python train.py --hidden_size=64 --intermediate_size=256 --init_std_qkv=0.0709 --init_std_down=0.101 --learning_rate=0.00414 --max_grad_norm=0.5
Each number is 500 + 50 x the weight over its row's rms, rounded and kept within 0 to 999. Layers, rows and columns count from 0. Numbers have three digits each. The size before them is the row's rms in percent of the matrix's.

# layer 13 MLP down (transposed), 256x64, rms 0.101, rows 65-171, columns 0-63
115:534464535497482470470468450510504527448483415440498466601404538542610496496382482498510503444525416446480500540483498557566539370475493534443504499464472501482572468502517634494549467491579541
095:518494448541434554435418516493419507445560601441500451486547431495427478565528443472563474512547488513509566522448487529516474499587556541619509459443488526474520504472524492438515472663477464
090:413550525499488487522478422529485471500428533505455446390635432479519505492475460471507609421567499483500504523611542541475407486508534443474529514439439502605481469499421511455562480534476532
071:484535378443551534494453413513541544566497524557468530468564553446522377525496625411561483518490478628437501468535530492503440504518462507459533495517489485496562542542462470558485540414549504
107:500494559519434531459553520467476465455433522500468500555438513484475654399528590493472561437539524549572500432431481461449434395440528490478471536496560455502547511486448458503382535462528496
084:459447364459458555450485435528487349539447416475542387457517492425497454551505471531521496416447530506438518469462474510499568512569497500558513530512461506462546469392508522528508457509542444
092:467607530594459482647423527524467537464496508466500472528468416547526469507521502488625479554525470448588477530527547479559552532491498532437493446469560510499525489515483597541460581519503393
106:419488517564557453566413475396532520488495472547478568548492458521514534437479515511444462516471613519539431439469533516557402469576500541589504464490513491491541543338489424497514508516480473
095:578406499565538443513487516452550556506577492555376446448473480495529517472594403523531481504467435433564435467476580544446473479517447506501569450482543548501424485601528552525509504508418511
100:546397525497445564575565571569526553520451520534492467516520445511442559452433487579548483572476482500519487457561504414474463447587504503490511505525384493500520517583415557503577585463514577
105:442532541456576557481633489496399611499521442545433548494548490565501522460545503553479562565431574440564520507452476525553508497490477470540495535425523440406582511496542458514435491490491569
105:523415480497583517505514506408504445430483424479438518495518522513508582485431446494448505564480494490465516467517561452480511447520541498491489629572452392526458504492538460558471658460585489
083:477579539500442503444489462449513522542457594489499399502578507470543442583487554541485468483515460580517432519544526461468505361477463437584479454499409445509514503628426541490497445482506488
111:529466466534460493432460527513505510512478524427489559594498480455527470531487594459552460411517571436518494511457522392445419458500502502466394490576539550505490386499513546518486399462553609
098:544488461543600467490562598542484493471391485487470465496498497447555526471529528463574495505517577553406512507500572544518523479476503449490427379520383584483539562457413564525543478512500440
114:530533453576465481500562523452514492464407469532589562562448487438535434423482474460414569488552514572517426571419445478430512469417532559483563540477523484540518407533564506485461442555512443
107:494525545356554603504457514410514546538503455551547434444561515533472559437566501502462595468377560553434456497499475517497525473488440517447506510441486428489519545510488562543534575455549482
082:591519493486631583479523471528436576481518540577512489427507434433524549496477443539457453527490536486506613546488559540567536461546418543552467603552453448440474561562485567512491506489496495
097:506516544479518470426529548458464534544554482471497489516536412500460420526605586447531465582412401463495522523429452545520453573515518523663506465497396528578523463486489511467504518520509469
095:513482423519459495492479477466549490481454551396407473431507421505506347416497481552481486569489508496484465561481433564451469518441556475470586406546483544465519456558552541528440452574519532
100:470468457482520468492548493534580526566459414538520536395537416597582439458578409555580483539575569560483486501447505495453529484421495470508442466519524556587435480497522538543536501449517439
098:549471475426567525582558541527500505512462560379610446469545492537479557425480513488462482442525488498576506476510500551568503540554581581534551415463537552453561473475520486496490372550503559
091:439583497452517403496619494536451416547427460412493542490418528436544542520521496474586484529506471475463483508434484416432539489523453442540543430485545583505399526470501495467565490429520469
081:487486465560531612504492473457497518573441441470494525584499453429498461477500570547504428482519487441434452498530412546489493530554498424608533605440488365457512478459565421510499530515512554
109:544587449462519532506439448513499430442442546504463494497504555564491543425454562565503592503497526584514511545615509541493523500523493490462376484509611496487540510469465506547473644502472572
088:528429466496569471532454489534449519472566463446435412471554442531546480553496428438526484436599400515486566440462458486464462359438423539517405511466555487483514470475558524490465551505486454
091:459525490473505435534430545435492431516570497476526499504403538424459526607565483532471539447439556528437539549542472470500509473484568501590434602519570558418450573443454433549513542543519476
082:590509420486492436525481499520374522427488480449569515511521521558456394563466538455403467490473423470507520508565413427529551487514411505545495547538480449539467499437543486496554422492430429
099:453502510494530472512622562514461528415528462530402487462608495590502575459485479501432441505532507536521537530530398466499509595499543489444421523543602480581522481484429508468473480563452570
096:443452532537539446505474523568462513588603571573506534504489565469587491516510422532595539449482531545499459516486561555527526468544546437500496515532537499460629389530489433500593484492428537
114:541415505472423528514443478461492447520468611382448571466498483488425470522482637485491499491535521523569552484564462496469483502598475486503483582482490551466577519518491427542585459574542443
112:549445541454459469524604546490550477487477517556573546526425533399514465477510586413421544534458417463442453560490485507494534597437450490509515461532551544507450593538577458518520532492410459
097:579495526514513540498565484518470459497479486561396558577479524534444410565548472540602542463534495536473532535430438592504489521420534530559557526536396526463506487532507470468509513649454550
094:501530541490491504542475418543490495447441413431478477455509537510555500480463521427543595493521408571486582525565486539557507493467473438384423473435418502453453442499514436500584547554541589
089:561597491483469537558526533502504511483479522465414419500464403418461477553454539484562526495552430479590493452463486604587563548489467447597511458505456528484531571457482460423519505390524524
100:444496480506431452508602418514431489483477451563658515432528411532532442479478535508516498567515497406479569570470563469545439509453551514419520509501503502455494480373516521571480520529502499
091:520527509490474479510491500544537515422482590372496498507411454532506570523472544553472466548557535487473516634523407539493492462490493496359579366522526461556499458467528477496524469460465545
087:474580585488512530527456443540571540535488579541589467558571464558516463477536584431568538557471514457474567512483481464528483531570521519508496486407467484527518499583482557500583517576389598
105:462591583533529481561436477550508513525459480489528446583473426420438538572483497462457502419527500500520412501625530507512438469535540433510457546466511544534524486453418605522519552404537452
119:481452539522467578550471496537568568479474534505394605406483548449398449512505545443457450570525548539447492429513552561521435520406540422580455523526555530473522511535489478574484462530465539
104:458430440477487476489443486582500580425529392495576513426522491490495437523446402478411443489517564500513493519476526511515471514447495484489517482609380384481498475490528465514522439488606448
105:491467474506513395550443529621480529448486452523441484480526547485507560538496586511518553478554404539487493494511517493550609548516514509418452519469434491510554529340447557448510567451479558
106:439519486457576439443580472501450508418522581450517410496516497542416584556530426377495483534519452574471568510509435457469576524505493451447455490598503442457542499490499583456546486529499466
102:460462585512619480464553575533430475511466522441563506446584511544496527505525409450534419542426510442459432563502546515504528531581459526407563529516504455482391456561499452470560472469494466
112:484485550507461542482559488539444508457524495459595423504493415494563382439509505542502503514450460515532463460450570581552465496531463495490474519457514464449621427475554501531534499645393536
092:418534554505511558523419456521492510525500485531577495534483538477558498509467576443593603484497557496509494480402615419512483494557473627520409481466612514493506561545494498553453540455477520
102:496451465587589514501486478557470542501604521505587451507515542421377540453503547570525521566494511507515577454556504550476529414485493599491523516473514482530576493394494400478461516530432546
098:439538414465504467492450509439521439527424523579551488558566534426423405561584543474521495520448427474495537516492442502470435612458512472502520420536524538525530530427433441523437433548449465
100:467582502528490464492504558441570430579508535495489519445468532526426470505455437440512443532492452408580518505633485463526496502452559494493482510497535430417412405588465431494457442490454563
089:552477567443454507469593449562485507461527555479542504559480492513522536519365449469536437530617431464513510506529490565502522563480498520495621508621571572450537517520492477499411536474439497
098:467572550491499518442549474582433522418481407509465492442573441534495468486474536491555558525495591553524461521481464528536569539495511547632604417568496470525542463470557541497491402506540564
102:499506541460510511595524441546465561580548531487485499474470520455500485559522526430480469465576515499521577417509534400468519435459497517433487493563555422442466528551474539606577446365426511
116:492473405483474486521553557458580431550549493494456419497494603517470469442423392475538530493433510510448456515460456551494580455526511468410550500496578523441416446581537544510482496437481410
106:515457530492485414529539535461538478455490412511445469520488557492430485477474529458398548498460462497540476465543424533513575504383522444535537404506479488575549471414550380454432540484577435
096:513482505535482519544514466544415556566587470520407531454418549552535445482423580406494548523467371503504480558502546526452545501485504475415569484463469425487588536524555516511534569420511464
107:528434473553462470457583510561453528500524505484473452497532457467481456502546576603597532484477466571448516462497467493438519505430499508504517582573397483485500488651501554469603463401503473
109:425493411546444494546561485519551583561539493493387454495525489525376475485453467499465477529560553400441507508452499476438549499576457538457524519533534521550566443567559508565553572460466569
087:453482394508468478542503462454596464521454552492546521415485518486494462351478529482414432499399478452458436508532463569490468545493481437510463529622508541514463493507548427417553503497477558
096:445576562503502474577474520530462476535523551505540425496402425473508455504457542532585491448528523477556438432540512438490600537531414506414555358515568491457483493474425477521574510537509461
120:577436429483441441433493439484424520459467487468462440538519530550522491517433587562480505465607404528595482507452532464478482557440469494483560514600468500611501440448555513469445519555531470
115:457580539535509490504586543445484506548489519443438517591455452439531488555538541516486531484479504468463485526502519431464524438517551527302525549419554544422468509627552529495484535483514480
111:461493491526575471460421551529457456447531466461497462558659507510531447529575581488451527482487503506440449547486489524529533428463494500533479429433442533466477493533603535630482529557408528
083:514502430489482554521545527500474627590504562416431460497478517439490525486523631534502528559504546490559461537476451508424533497475524527667498505449541540500591514579518509463513513432455517
101:525545486494554488513554485535475424521440495424414479456524532572420520544444506472623454549494372584529443465538425562451527451523506541501564450512541477462595516506521561585551547521475500
098:543527537500527523469567520463496521543520575543506509620447620472562481537408500480599464577510491545528534532441483509394502540547446581589467549552454486488455514532535443500453473587569510
094:570547464473461528413500541523489513443410563524537523565489569511332500529455486558550504502444461452519502487494429486535523587477570533397509499564483497552439465534541572491418490562567510
113:551564580431487505450481500554523527514510488521500510509418438480423483551591536552513573520462467560552546473526528445591525525540574485388554598467476441458543525496443436401559499413512502
085:503386574438553514568477519511543444649534517394532519475515465518456443530422508518401552476527466498445471491526516483508495580528507508581547554505544493449504544553492442444547428511417442
096:500486428450482472467614476526544452495570530408445477585524488451472607576468422499445486527456533461625508561412562546494559466523490528457496536537516571508553507435506467554448542462485558
119:474400499480417493425487509523525548477643516495470545563561583389520523534520491460629534478468500512503500494562462475509469487370501576503508526463467508490509535478428508533406414512491498
111:485507516505524516473443502422514408460555437540411519513437509505566520515547511516560511464498452470528595448547548448485496489436550554447410491378463399489463525560532422532434529557492609
097:460499496475541537563494516475540488480582571532445566452630428563541529543546439513482521517531502472509389459467550572506525472486460366446507442510509407499489517403567460486461496416544479
107:510525495537514501494624390472428546615489517504485491538454533476473478482569438495472486550436466532557436529361486519528459500516584511522446446570488505485477551593420401498530463552532503
098:538488440517474606450565507461544486443485438572499478570586518565540494489491476570394518499509636443473496457509434588449482499487486542432485570513529466504461446593505418507528426471550524
075:465495512511480540501567452500474430497485517516462462546583574568516505452475533481506433436450488404539471464522570496407453514567444496476574528520556447560505393541564440365443564450484554
093:524533496432517556604566498454564524465484417512586491597538499545452542583560435550496503526490398463527473500523438496526562414513599558436489456563552493420482541490484579523432495478525514
102:510507512481511474509483544518542454482606491583555499648476479462525543471439395558434466441474478523479522479532439554479474548524429504518540568430536428581412495487534492487512507462589614
104:405511448550521469545486537605501590480566470594460479486469478391497496469519455581559484544407477444438581549512454544476481482493462507456517517449549421530481562423431462532514460401502491
087:566471598536577479486378520509419512483514410525626482480503398541563451438567545486545549558528519524503548526616479499519531522462490574535532528461512538474494513417455474458473461506470558
120:473503447533507594489538515436592518452551434498507472483507409403602484428455456461509504420459531555492517543467442424562429482497460508462602455571532480525462443552520495417436534427524519
083:518538478486482434590546496486485540582474437493466565499476525506414504531459459512488467567451511504480510480454599454500521544452559530449499596515499480577478512384470562556478628497612408
102:557491586461549498442637622480478479530489440432541529449429412554459458507493565418520451599507531542431476422453510485475502443468531487477449500467515477571481455540543474495511467510407522
108:475495465474521529592528448493456437497605416535412554476558440556498477491463520554505524499483482442468543538534497450519515598410504479402444524596499438472454501591438539562392531528499466
081:555555500556521503607523489563491517451563478499592489500505546407487460395442550433504502478430529549540553619470543474577406505520509449505435469571536495510421435518477422527507531449531541
094:501471563475511537536475616603466553474546562495460501480539483569421503542539566510484507591528504469399468426549495478554416487498402425619498507572458481552502512486461458527426506440477516
092:534533482507523443573438517583485565496533411509571437476656508484519430456422517593528466428434479535460461524435499555445490515484472498547510487564561538488480556532427555530572505442563521
113:547469386478568530405521499499588496511443519465399512391527467434543472520489469378482477507570505490517464456460536575494471500520492462433516442509493541426447487433572551441474591498566500
089:484457387424540602435512509467463535412547509376513439486547515485512446446412562476462487605472526491510525542498477477554463505571582584515434469504479486391457536526551479504504525489546514
108:421490461461460484436452419518415447634521539552447411589434514420485416493547526524597519495502504471505526473583473458486498504470567437591474484566485553519512490473454457575475454514474490
094:511509433528469498580463462581528442398418513571560452471482442530525538404515404531470562499542484529530491398446472472522469503538450426590527540553449458542515515523543551435510510478618495
113:545551457587523402515490499474520504489470556517542531486481512369455566440446450479514488476519511510455530554513439506443485500424483562534409503568501512571462475542395527523540542552659544
119:479475532466528451418567424470484475493426524527572445575506552543516458475524398464505537442507387476549540530642498510485496490534481556451536466465405518524490493592436473400573476502471481
106:393526467543553531438555472601476416503427456430547464483505526471525459511570486514590480545536517492575497564470517545456512561545503587507438431494491507448434534511450495402487564597434449
101:532457525481473396539534480502529565529446451490644571545474563583463549434488510547455552527554493497489522479529463535488531499495471563321503509544624458483537494474549487496524490477544544
094:425425452455403487518358509468454483473449498599479437526520491563545561494560541510537495478444538461473409508426534499495619431476444478490500552526516487480554490552576478456585530488439487
121:558481416490533589464427496562590514517510498562391436535491455570498456471526512548442565415439478486448549489496494553462639483496430462473446440434534563518522470470517513540570557528515459
091:572503441522482477506483469512517528501498441521493549461442462528515422475474431476565523443455496471454575462515520518467522606514561506643473616375563490552525501495415555523499405483447447
083:523466503553500447451555485442468511518410523453536541423490520534589587514411429500484494454498543533494462467552471444467436440478465478459496410418448516519489579444517413475517597431380504
091:510516540511472469442449528401501545454467500539541551552561606468589502469579466522541513499534613508483567491473446488478447413456486439576574451587487560450486459538456480432403498551463532
091:560494576543613529583446509495448513443514538478481497565524420460466402521594519406433542482572549527578548526534553523480493549419492478527541537506494551462471512437519494541399461506425561
105:523496516503519481491519549523503447514514473496605551545573602523487580458463525473469548499506402483486532511454477581453467523546431528558387515474469517475440527474346544532501645509532484
101:458521459508475530460356489545486478537465519467440438565543486545547492570445490434499484516528415508500494496546437540462392489521448427385513491462451529498415463483374502535556541502416482
097:584455549540467505567541491517541525487481468498423476526454602560545467484375471547561501541518397449465467529439469436472615440425549526493492453511450500412460525487501588420498490506458460
104:431560464447505555489582520589458428520409474502549593520585474499563479469569436504531566524443491445504491612594525517392531573571446541519480508474523569535520503504547450478446506524517502
099:539478588513491514508588557466486475485496487496531462586553433430529505511480615507451440400479507582613572493520505417586455547460517494456497486423416471442483421504519498423501458497540456
125:517477576493525428475416518515447486534482554473494419525398513491478466549557530514552442519555414527466537571527448565442543468439455535576563493540477524493526482588532481459593444627531576
092:487459486524488451595473471477535564531544427489522600540561545428473450503449496521443491513506526399512550388505498413491541499468424408481582514438539522495439586480417553511471508505448591
# layer 13 MLP up, 256x64, rms 0.101, rows 66-172, columns 0-63
104:518489444530471502535531438504577484526484562443457529469489510488490444464567477522456486547617513513352462542530520467548517466445538451539367548556508571426553425489528558488532587425509462
089:604442501451577539445549575433553525550490527520489553536553378537546384503508500537483525443603519488474540469515518479527473469507448532443561416473550502449450427502552499421496552470581527
091:443574502462515451450460526520491542378508512520546478519485426449428421495469444514478433542579475468446522528520519579521601471582476508569473545526558485444518449489578479371452496536539420
102:560498516554472534458442621546465442555498500510475483550491463500410451534485428513535480415512561507457519520474521457486500580509422650445528552567492452551367489495489464539510556498513425
094:455553524591524501462485435454486516543499470475435478474481572505459525489537548512541464529606384398461486553580430436522426548522550446538429386571480514492545535528480549454513571474459456
099:417461454480552532442577566444466505507479506478440539428527512545523487420520477520528511484545376464467580445467497540491515570578512424477576525499509413568544536527493628535443493483543411
095:495521471430556543447527515612490517521518510423404470390536536520506415504448445493414548519469472479536448565510515431432516538437545506570407496494577508536618523519590513533489551498502530
104:530551507623484465438393482415513547576501567554509506520615506509612415541467499463477470465417527522511519496454509446508602501531444461481553495425596530474498524528507587493492531459493494
100:504410570503441599574470472433461452570577514566495563544523400469438495463496471448451446555494492520461498473437574519446515577574549551473471428520494549510603553589502484487442474533496510
107:484428510486514414511515525435444509533505527560537453524424593414405477548470484554358524543526515403438524551523452484552540487538378560510472518517544501527484548422527506455572536528493480
096:459482601528600498490512543525541529513557574489520528473356486497500445504499517564371520449448568458479538502475530461372459464520534520568474443546562487525500540502540516557428567551527553
089:411522490539449443389548515470545507487498433419465437446494422490552452490491456595535438427487472548517535512465550567499478511625451430491490526506516614519543501572510561520474480489409549
105:431547525561532441428475546480516577487515556499467514553575524437602537552513499550541533451428534441523544417479497461405579530560524452423468542516523453478476407481556534483435586499539580
094:523541522501506558578590494468579521402489355560420495532509556538512428520445482439562511538473530465488471490496436550553562487617491517508515450589577505552509589430497515507477466479478474
115:541421481512571594439524523546491377592442451464499553433531489482511489510517436526521547609531544482459564424501595529469482435454431490476568477507440612505475551507489519489511494504409493
099:535436562547402519448533552528407453525492557439456491552477506493552430567525546569428515550574452539553477497424550485559383487523437454547461493549552523527514470510474390543468549551466461
090:611546493536581492519499514472516539673511545463497562432398474556487531502457467512488525522521526457506503481622545499523463487455463479526540533541497524462547416546620424457475497463461449
102:557459505412501597495483578482520474453479566446473499498414512595559426441512553509484544469498563436506469544493393453507540481491565523509533555482615541488466545434505398455575480446440521
092:479365591483583484526508544462532462595439505518457431603565532508521485570463538467494519467475482499531487488524489464412520547530473477579513438506547480454375579421505486473470540479525590
094:559490529422508546501456458411545428505500419504478481526519455509597557512549547455560407472458515515575487581491503579487555494409453504443436583573496472518443457478492528474384508450447564
097:473494529462540434520492526522429498517492447538525560439534483563538510497541525372535531466506520434470511508542465534565429575504529504415534535493533540563651573478585460535522442541451619
093:455528504498510526396565482498521527481488505548515549430512541432561553475470491466460517464503506489543526518493536657405462376527487475525510610528536455506601543434617495490566469465494472
089:495619553453552547477535549454535410523468464525478491413547577520548504525456563412462547473499387546420551519510496525475560474460470581496495410483396558530569503584464483515495516449498487
107:419540559422482509592541396419492499493487495475525448564453421493537452534468442526428468480450480508546575529449489524552574527408615499516505490629484515432556579540487545505499502497512485
081:520511436525548511556524386437486470524574499476542405568490460478562424498488407580525556460517462523504556566454466470523474477470464558503508608532485420474461471629471558510434517472452560
100:579495592536483438556499519436487393521430504485571537490460476443435526486451468534471537471519537505554565424431441593449449504492445575528505576447528582489542451507418510546488427521538416
091:482544493500588442482504483465508484477489455512635486468606446605563527516509514545516506519543486495444559419497487574388421504562552505461414555556437440387490521516505546474472502548484518
091:534453466552527508509525559470567559543529410544526523517492489578514551511412506566520465507537602482449544616466522491441520484523473535520493462534554511588606523503516606401442478399491548
096:605555498498563545493460435558538499520507484481507452504535467408544547463538449504473604460454465486532577535617397550462486614497490416496467429573449495491488467522571572496467522486431495
097:524489407444470567435538485492506484589521455516435434490521494470404521476589501500491565533409501536491467529514552452529469556451456483385426533488510534601493533459453538452539545466358505
106:513580522407394409403530497531503530482527543497464503592460508482418489480553544495459500405569439456487536528544483536444561458589532496475521471511546394502446519448541587434492566468519477
108:471588495424512540468479608507424578532460555500463500537442463463533524537552492522426603452419502566514510526502535608433469464476432494522504496396497478379532454562516551477463529563502504
088:625460519493458475493457512545497386496513590478434406514375549458479538488543444527508521503390566530483503497456506554501457567498508494583481500513493524557509568500553603400459462470514489
105:568461489502527482507518516450459547504491599378543545428484434549542489538447420484517565501428515489481544468551531539451366466404544415495502497428458511448537539480570539507470394471485533
100:554494556528521504458567484505468546465536530492570439431523494516454408520451531458480510557514492504419495663498550445465514451478468488519445523479505508483587495449448461630424535453421597
094:469460385503542529439486489430603534574423487535512485566426493590501508523538444529536593526502551502432549467523513480484501487513507603438510494497522441551475452453437391501547518549445399
090:550425560473498556398433544542565492535490559485611540536514453566506452445590563370486454415567486563460504547462493496505508488476484543462474506438487536466464533438507592451482550560536486
097:561526489574529504493545561472468489550475403455471584562467382494524571589477546546500539415483449500519427570545470549522526445497464460459458579469512478498503505464479528489502542454521671
112:463535438529599595507575546512453556510449524488554465521548522477574503418551460522468476423460552549495632524554473456473449508516477482488469473603539521430468602500475516470423441511477415
110:515577487461453571475487518510488490489484507481567489435369490418470522529502574460502571457524569421496550457516527473500425571642494461577492545548406544441519499525501524568535570514580481
095:550512444536441546464389569546452493624520590432400400538561502496461497508527528497572482508485528457513515506464525516517356526474426506509558442541528521439524495486536472543518507426553456
094:485525530518526413495547545563464473569543531400426463513583409490539457482440479510435487434480562599492389508485548426534504480414503485414516531577451479528483503514582589451510507498498442
095:606584469486585475554478592462493560495495446444476566498493496534515441497512390577523503536526552536470527446503496577420479624498457524534557481531523431561544444542455463450528548404500480
110:500579502580480478475567470543383459568458505530457445549576519569543443529403519519534525496568551492417609517453514493485478566472555510509415561561467498497499468388483543532435529543450492
107:505483402507456477525570436532464587539499514481510481460489313542461427550513486543534496478484523451426537474448475496560507607518462520580625444523560515506430509496485478548536486507456540
089:516510540466473581411547488508494483523650427497486374512433510508488466534561496457497469458570545460460452532531547441492540505578556514423475406536481447573541499377499477483494488459494556
106:446554572454487502623542447493547476540324409599562539546538438488511414525456455441525484503534499500519426518473550492534492517412511508464552515535521537491564455454525554464494493521556508
099:491503513448489531553494527468483461573510574439585463452448505466385458495466377452478486506553530470539457592478405510425492446522448407495520504504619482577449519482559504512443583484510527
101:577552516515600541470474527584481477519518487474541481500396462534600456477494467517446575530496475503414560497426538444439525468425569588526480505409428545541615559496538466481494484485446452
106:391462519442539509484416542455551489477529553458421566504496479475563418521460457611504616528418558458517453446489574528497498434492470500524570448599437507462439486502518491538409498449508495
097:506460529462463481511484486498489575477489414581481446543517472541627432451542545392441455482508547526506479484465607563473590561505498544499461535534553498405497516545420532412496429417522472
110:499551484451494527544429554367500427508497489500548483554443624511490411586465540551495508538489569483471485487520553544598525564579490485543493565396576565522485470548537471461535523453505555
090:584428604437557481444401459496445531439509441427457528475427459444479477519501548490551502535534555520419574468465471411531447429469531439540550516489479568505505437544525500603436511441516517
088:498513485523525469423549535496580483480526469522504473438457436457520523443533525369473484511532490504561595497643501570434438510641569489493530469511412469571480506417507518515490453550533521
099:532547512454431501549495525517451477448429571439498491514543528530621410452437475531418483543528480363483447569550475504515490548541478534468536482617485566470522506472467541578551489460564422
099:586513546562499537540508509508454487504396442386457541566562516491616547491467432509480456381556541459521507463480413531491423619507471476483480610500473500514507511481545465448530513471447502
092:422495464463496554484460520521538405513374441559483476500479449446559418464572584513450489505417427468530470480488518608548475497489458470492414590510429497552491508527537466513501577462458403
093:608479554531504537446487402451403509434537549524524533439572540467481501546570419457495487450616503509513431540453467515471470492549495501476425527504461500443525539499525467600486415417524597
108:554598452429426478485483478490512446521486513444464469482363627477485505434534466547490417549577516539446465610480513550525528553486446530487475488544531521502573554483391439544444510525511492
102:463616536528516539378498485482507507468530527495456475454440489537506398496515606470519548612436496472501483431518485454449508582573486429421536462505556492437408485480571561429505515458537477
102:499466524477438482572508417468503474516474516595477542487418534452512452564414507589490524613573545512530529494502522512487466411499528509480429437495511567461517562411581485622420508550444487
105:477504580520524521534442527452539412494435443489499543555533449430449544589578546522558590566571499574506455529426558573495509460443540521496505543570415467449599543469505478503456535503525414
101:501498461523451570508529461454456494546407518533485472445541577540506468493620462512522573368503421478496423560416533463502517487505427512496425526509457445540494540503510586538541477556415603
089:515488457473514518541456446469447408389399504530412472503498465479566574565489533528490403381522551464552524468433602433521549496506513521511444476472414534538517558443458544535491564459487512
091:482499613474512564519451536532494404545483525464488464455490430513460518458467514608448528528435608462477461497495468522482498469453535436488510593564443506500362586532546558507484539419545568
097:408515478524486495526443499389469487594458543507465463456508529485611452517485476500463508440488439527543459523498338499531484540540586426437528494471556415485520591539490500594515439462470499
114:494495547492490461475481457502502503492553634524517490501639530463554468526403575575571392483515532517449519466506487527459437523608497620512498446510553516574466516519535505487441435565472539
094:518446542568526630490475493471523511594421455509521495461529490566530436484499526565551459560507502544552447598430500489439508477532520417518523411463565492432519544523433601413564445480538507
102:471428500559444464476429572531520608507570495483431471489580538505517400427460513498543560476483530613518542497484474533509451528418549535389480522525574441458503460423511545457472472499532402
102:532581550489484497478489459470471462560511440471477465463504496486582424509436526554484484680564423545581458533521496526487457608491468472456506512427481438513529494546552545504498458428519620
104:536489645473413436494516476513547448464449532461448439402545531482489479476534495508580445543446456424444528546461454508547498419522489535441531483476511511571522565438549497609404551487449534
103:486438506514457458542387527499505471543473479516507471468434502472575463562538508534520634547572481549432555457527556551481476402471460581467568449478508486604497582504501556506442518456612498
100:507451490542544450493496513465553540555555516490464374480437551499531565562550505625517519500461478566509548487400437529580437413507525435496518590529511494563564448403519454489480480414490492
096:521498468510518525433456539545468468510477497438605549492417470401522498491518535509509514502546489549520515431466528506511670431422553520571545437477630485423497572511430496503466444462539518
108:503594505605474473387534528526522466511478472411460480596600512564543463524514480486456494382456487472517505558538484541567614471515516523474499580531549510475458542558553447448539505516503594
097:497562533564463555492509452484392378494491450465410468528519450501506493510613555533456504575499504559460483563572608468460576527475484443465463443523449605508521465506421536484556555522491487
089:408501499599460441533525517457389476577477506544566504592479532401573461570462509577493426474481536506547573485501406524548580466513479492489508485559483532452551511535585471489507542479501398
091:555510537427450521415535471500565539448470428464526444502490560464531433492533535443502542594469545574379383548463456399579527528501520542559471489571444523497557472546464504467492506433552508
105:525584555449473526464476517475427526466421402515415520581526521450484510576560479442546514426556558437400468448521569538434476455463457482444608579470522492501535522519478537541576462529481454
084:511416496440534457498507406505471457547539475594479409551506500499463411422600461539499486522558521523527414448525546540501591554552541507497478468462482546485520376550492458443467447492393461
103:410538479499486570446545570484434510417465467498428469553462424547485468560500450443441535579539561534525572449502568507454495438447501464410507494416424572445472510524531586454548438520472445
100:477484576534542532498530536480548511497550539464502549513570474477418506464403480392531554539454581515552480580504457475403478562565427470527425446556526482460537576416585494515466419425518503
084:446499463525482517401561478595508541489540542483441576480473472521456450516546456404484524547514554440531473574447434442457422457493472515460510480479424503474467507521533418531489612563492649
102:489505470587443429470460494496547550538424591460557404514401510429521550589429397520438516522519480526496499539530541433454466569532442415553539499561460474469507459484581424487498525519519449
092:492512507464480418490430506502510543509519528473518477405486560467523412584454507550458378578501513576512499461440497434521526580517573573493411612485457497491610520456489433412493484483527518
106:492501536453575438532514513461558467467458562539432437440408477536540521461496512546528556500483525472547470453445554404496491598504438513389552607584482436421456411511498489465467528507432468
102:461478569505480451457513396457453468432499458513502531542504441525539435526520447445476615456608518534441375455448539501381494433501507448463484438506501558533516505601550573498509480525486538
104:567447487551562496523547483492458443534462471489537438523426511521555458523411526517418471472450593545451540611461484555483667505534504560499449502409534405489470499511499491546501504437472557
092:533505565453538462444445514523537525586505445544419546519526509459495519532490578502499517464545521540443493540418529599417570595435596564520458406467526491445542414461484578441514458562516488
116:522571510455461492475445425522463582458468619469455413446547579534462453531472557532472476505421509521477434519559495471615580494531510422476426532494531422514560552505536503427452496519593522
108:397507513487457528523448471461538427523480651502431539561510495486529566514612559524488452544475504500469495583414553498439477500573564468461548485567555437416494449456524510594499557514511499
122:551467517432468502483431534491574487428455450497480435524454448401443551526503547509412389463518486506474632506555559493542623440514511459506479538561460485512571460474476459510417505451564489
096:486481401401511492483580619537515508621496456535545517479594490432445573525366469512539530527523480466474488511513535440515391502446437505433478514552508479495489485438487488586525520476451531
086:490505577487540508496488508449344448608461563342454543506558440519465461497478516490475408500519596490519493489537487515538482514577433489552483488513499456485553580466460465501507574530446438
105:559558537469494557434344438565472546518522529577551438508550529513496520502464475450456481460530483497445563467503439527520527545587513526445524477537621458569520476478419508442455547474600441
104:528490410409456463497526440498544514545456573478519512482553509515486394580508579470504493462492508590484476472535543543531501374511503462506530451562485547480461563409555438466518659468530496
088:579489572566528579508544529467465569514413532512562522511469579426527480539386482444393576486453565459518560506489477402481551471396507488497442485437426514452561458526544509511538517468503470
107:526509570466454535510440510444563452470386485407553464446597567401465515517515557411511555466584518559453507421532573619544532502516533490473520460491537459515454585482427516511499502500494498
103:468533512520423440490500526537583533546450511565517512445535541463436458471405462452541483568497520503487564517469405602553494569571509557417451600494507476481539409453528566578494424517503441
101:407520568505467582436534537530506502462380567437539426497478431478593506484567471520398505455564534485523428535425516548480436463430469530494545525526535527453487500492469525570464516529476372
091:569604547477512541432355485533479550465495440446544473543477531518606506512467539492492463508500533560479501456479546529468401577551566602482528542451467566581417487467486462451537537522460539
095:484445517482441518495499494497519440509474472511491500569424518453532505561459498621534467526390496527510597529505536471630400592483424507562475442435549569446509502475559506446440422475471455
109:454542620478514451488524458591421460477440486548463542579552484562446468453537503491482528507459539505568494595508520405517529503564421584479540583559461511464453495507537435449420517423509429
112:540650553478547522577551483468444485444457462554436425437437450508506431544481552477426423443459518453503554461528518511436512476558518444537492579501577527529509519544497453494433599534571514
116:455520494541368464459562427572560496509531496563479584567564571522456416508495481470414457508464532552561603571516607552581441519589505460523486522543483500480566525483474487507479463482492494
098:486512514506523541516570477353489449531533404514458505461485663439446466503471484449488496455618499530456432524506474459465498419589437530500508427581504501493540460533481485574522506534459539
097:513468475443462517514440414573536411494537516505566558463455440531546467451474474478366439467541453553541452517550534437485530568463531562413459621478415516463512528501483531555555568458526473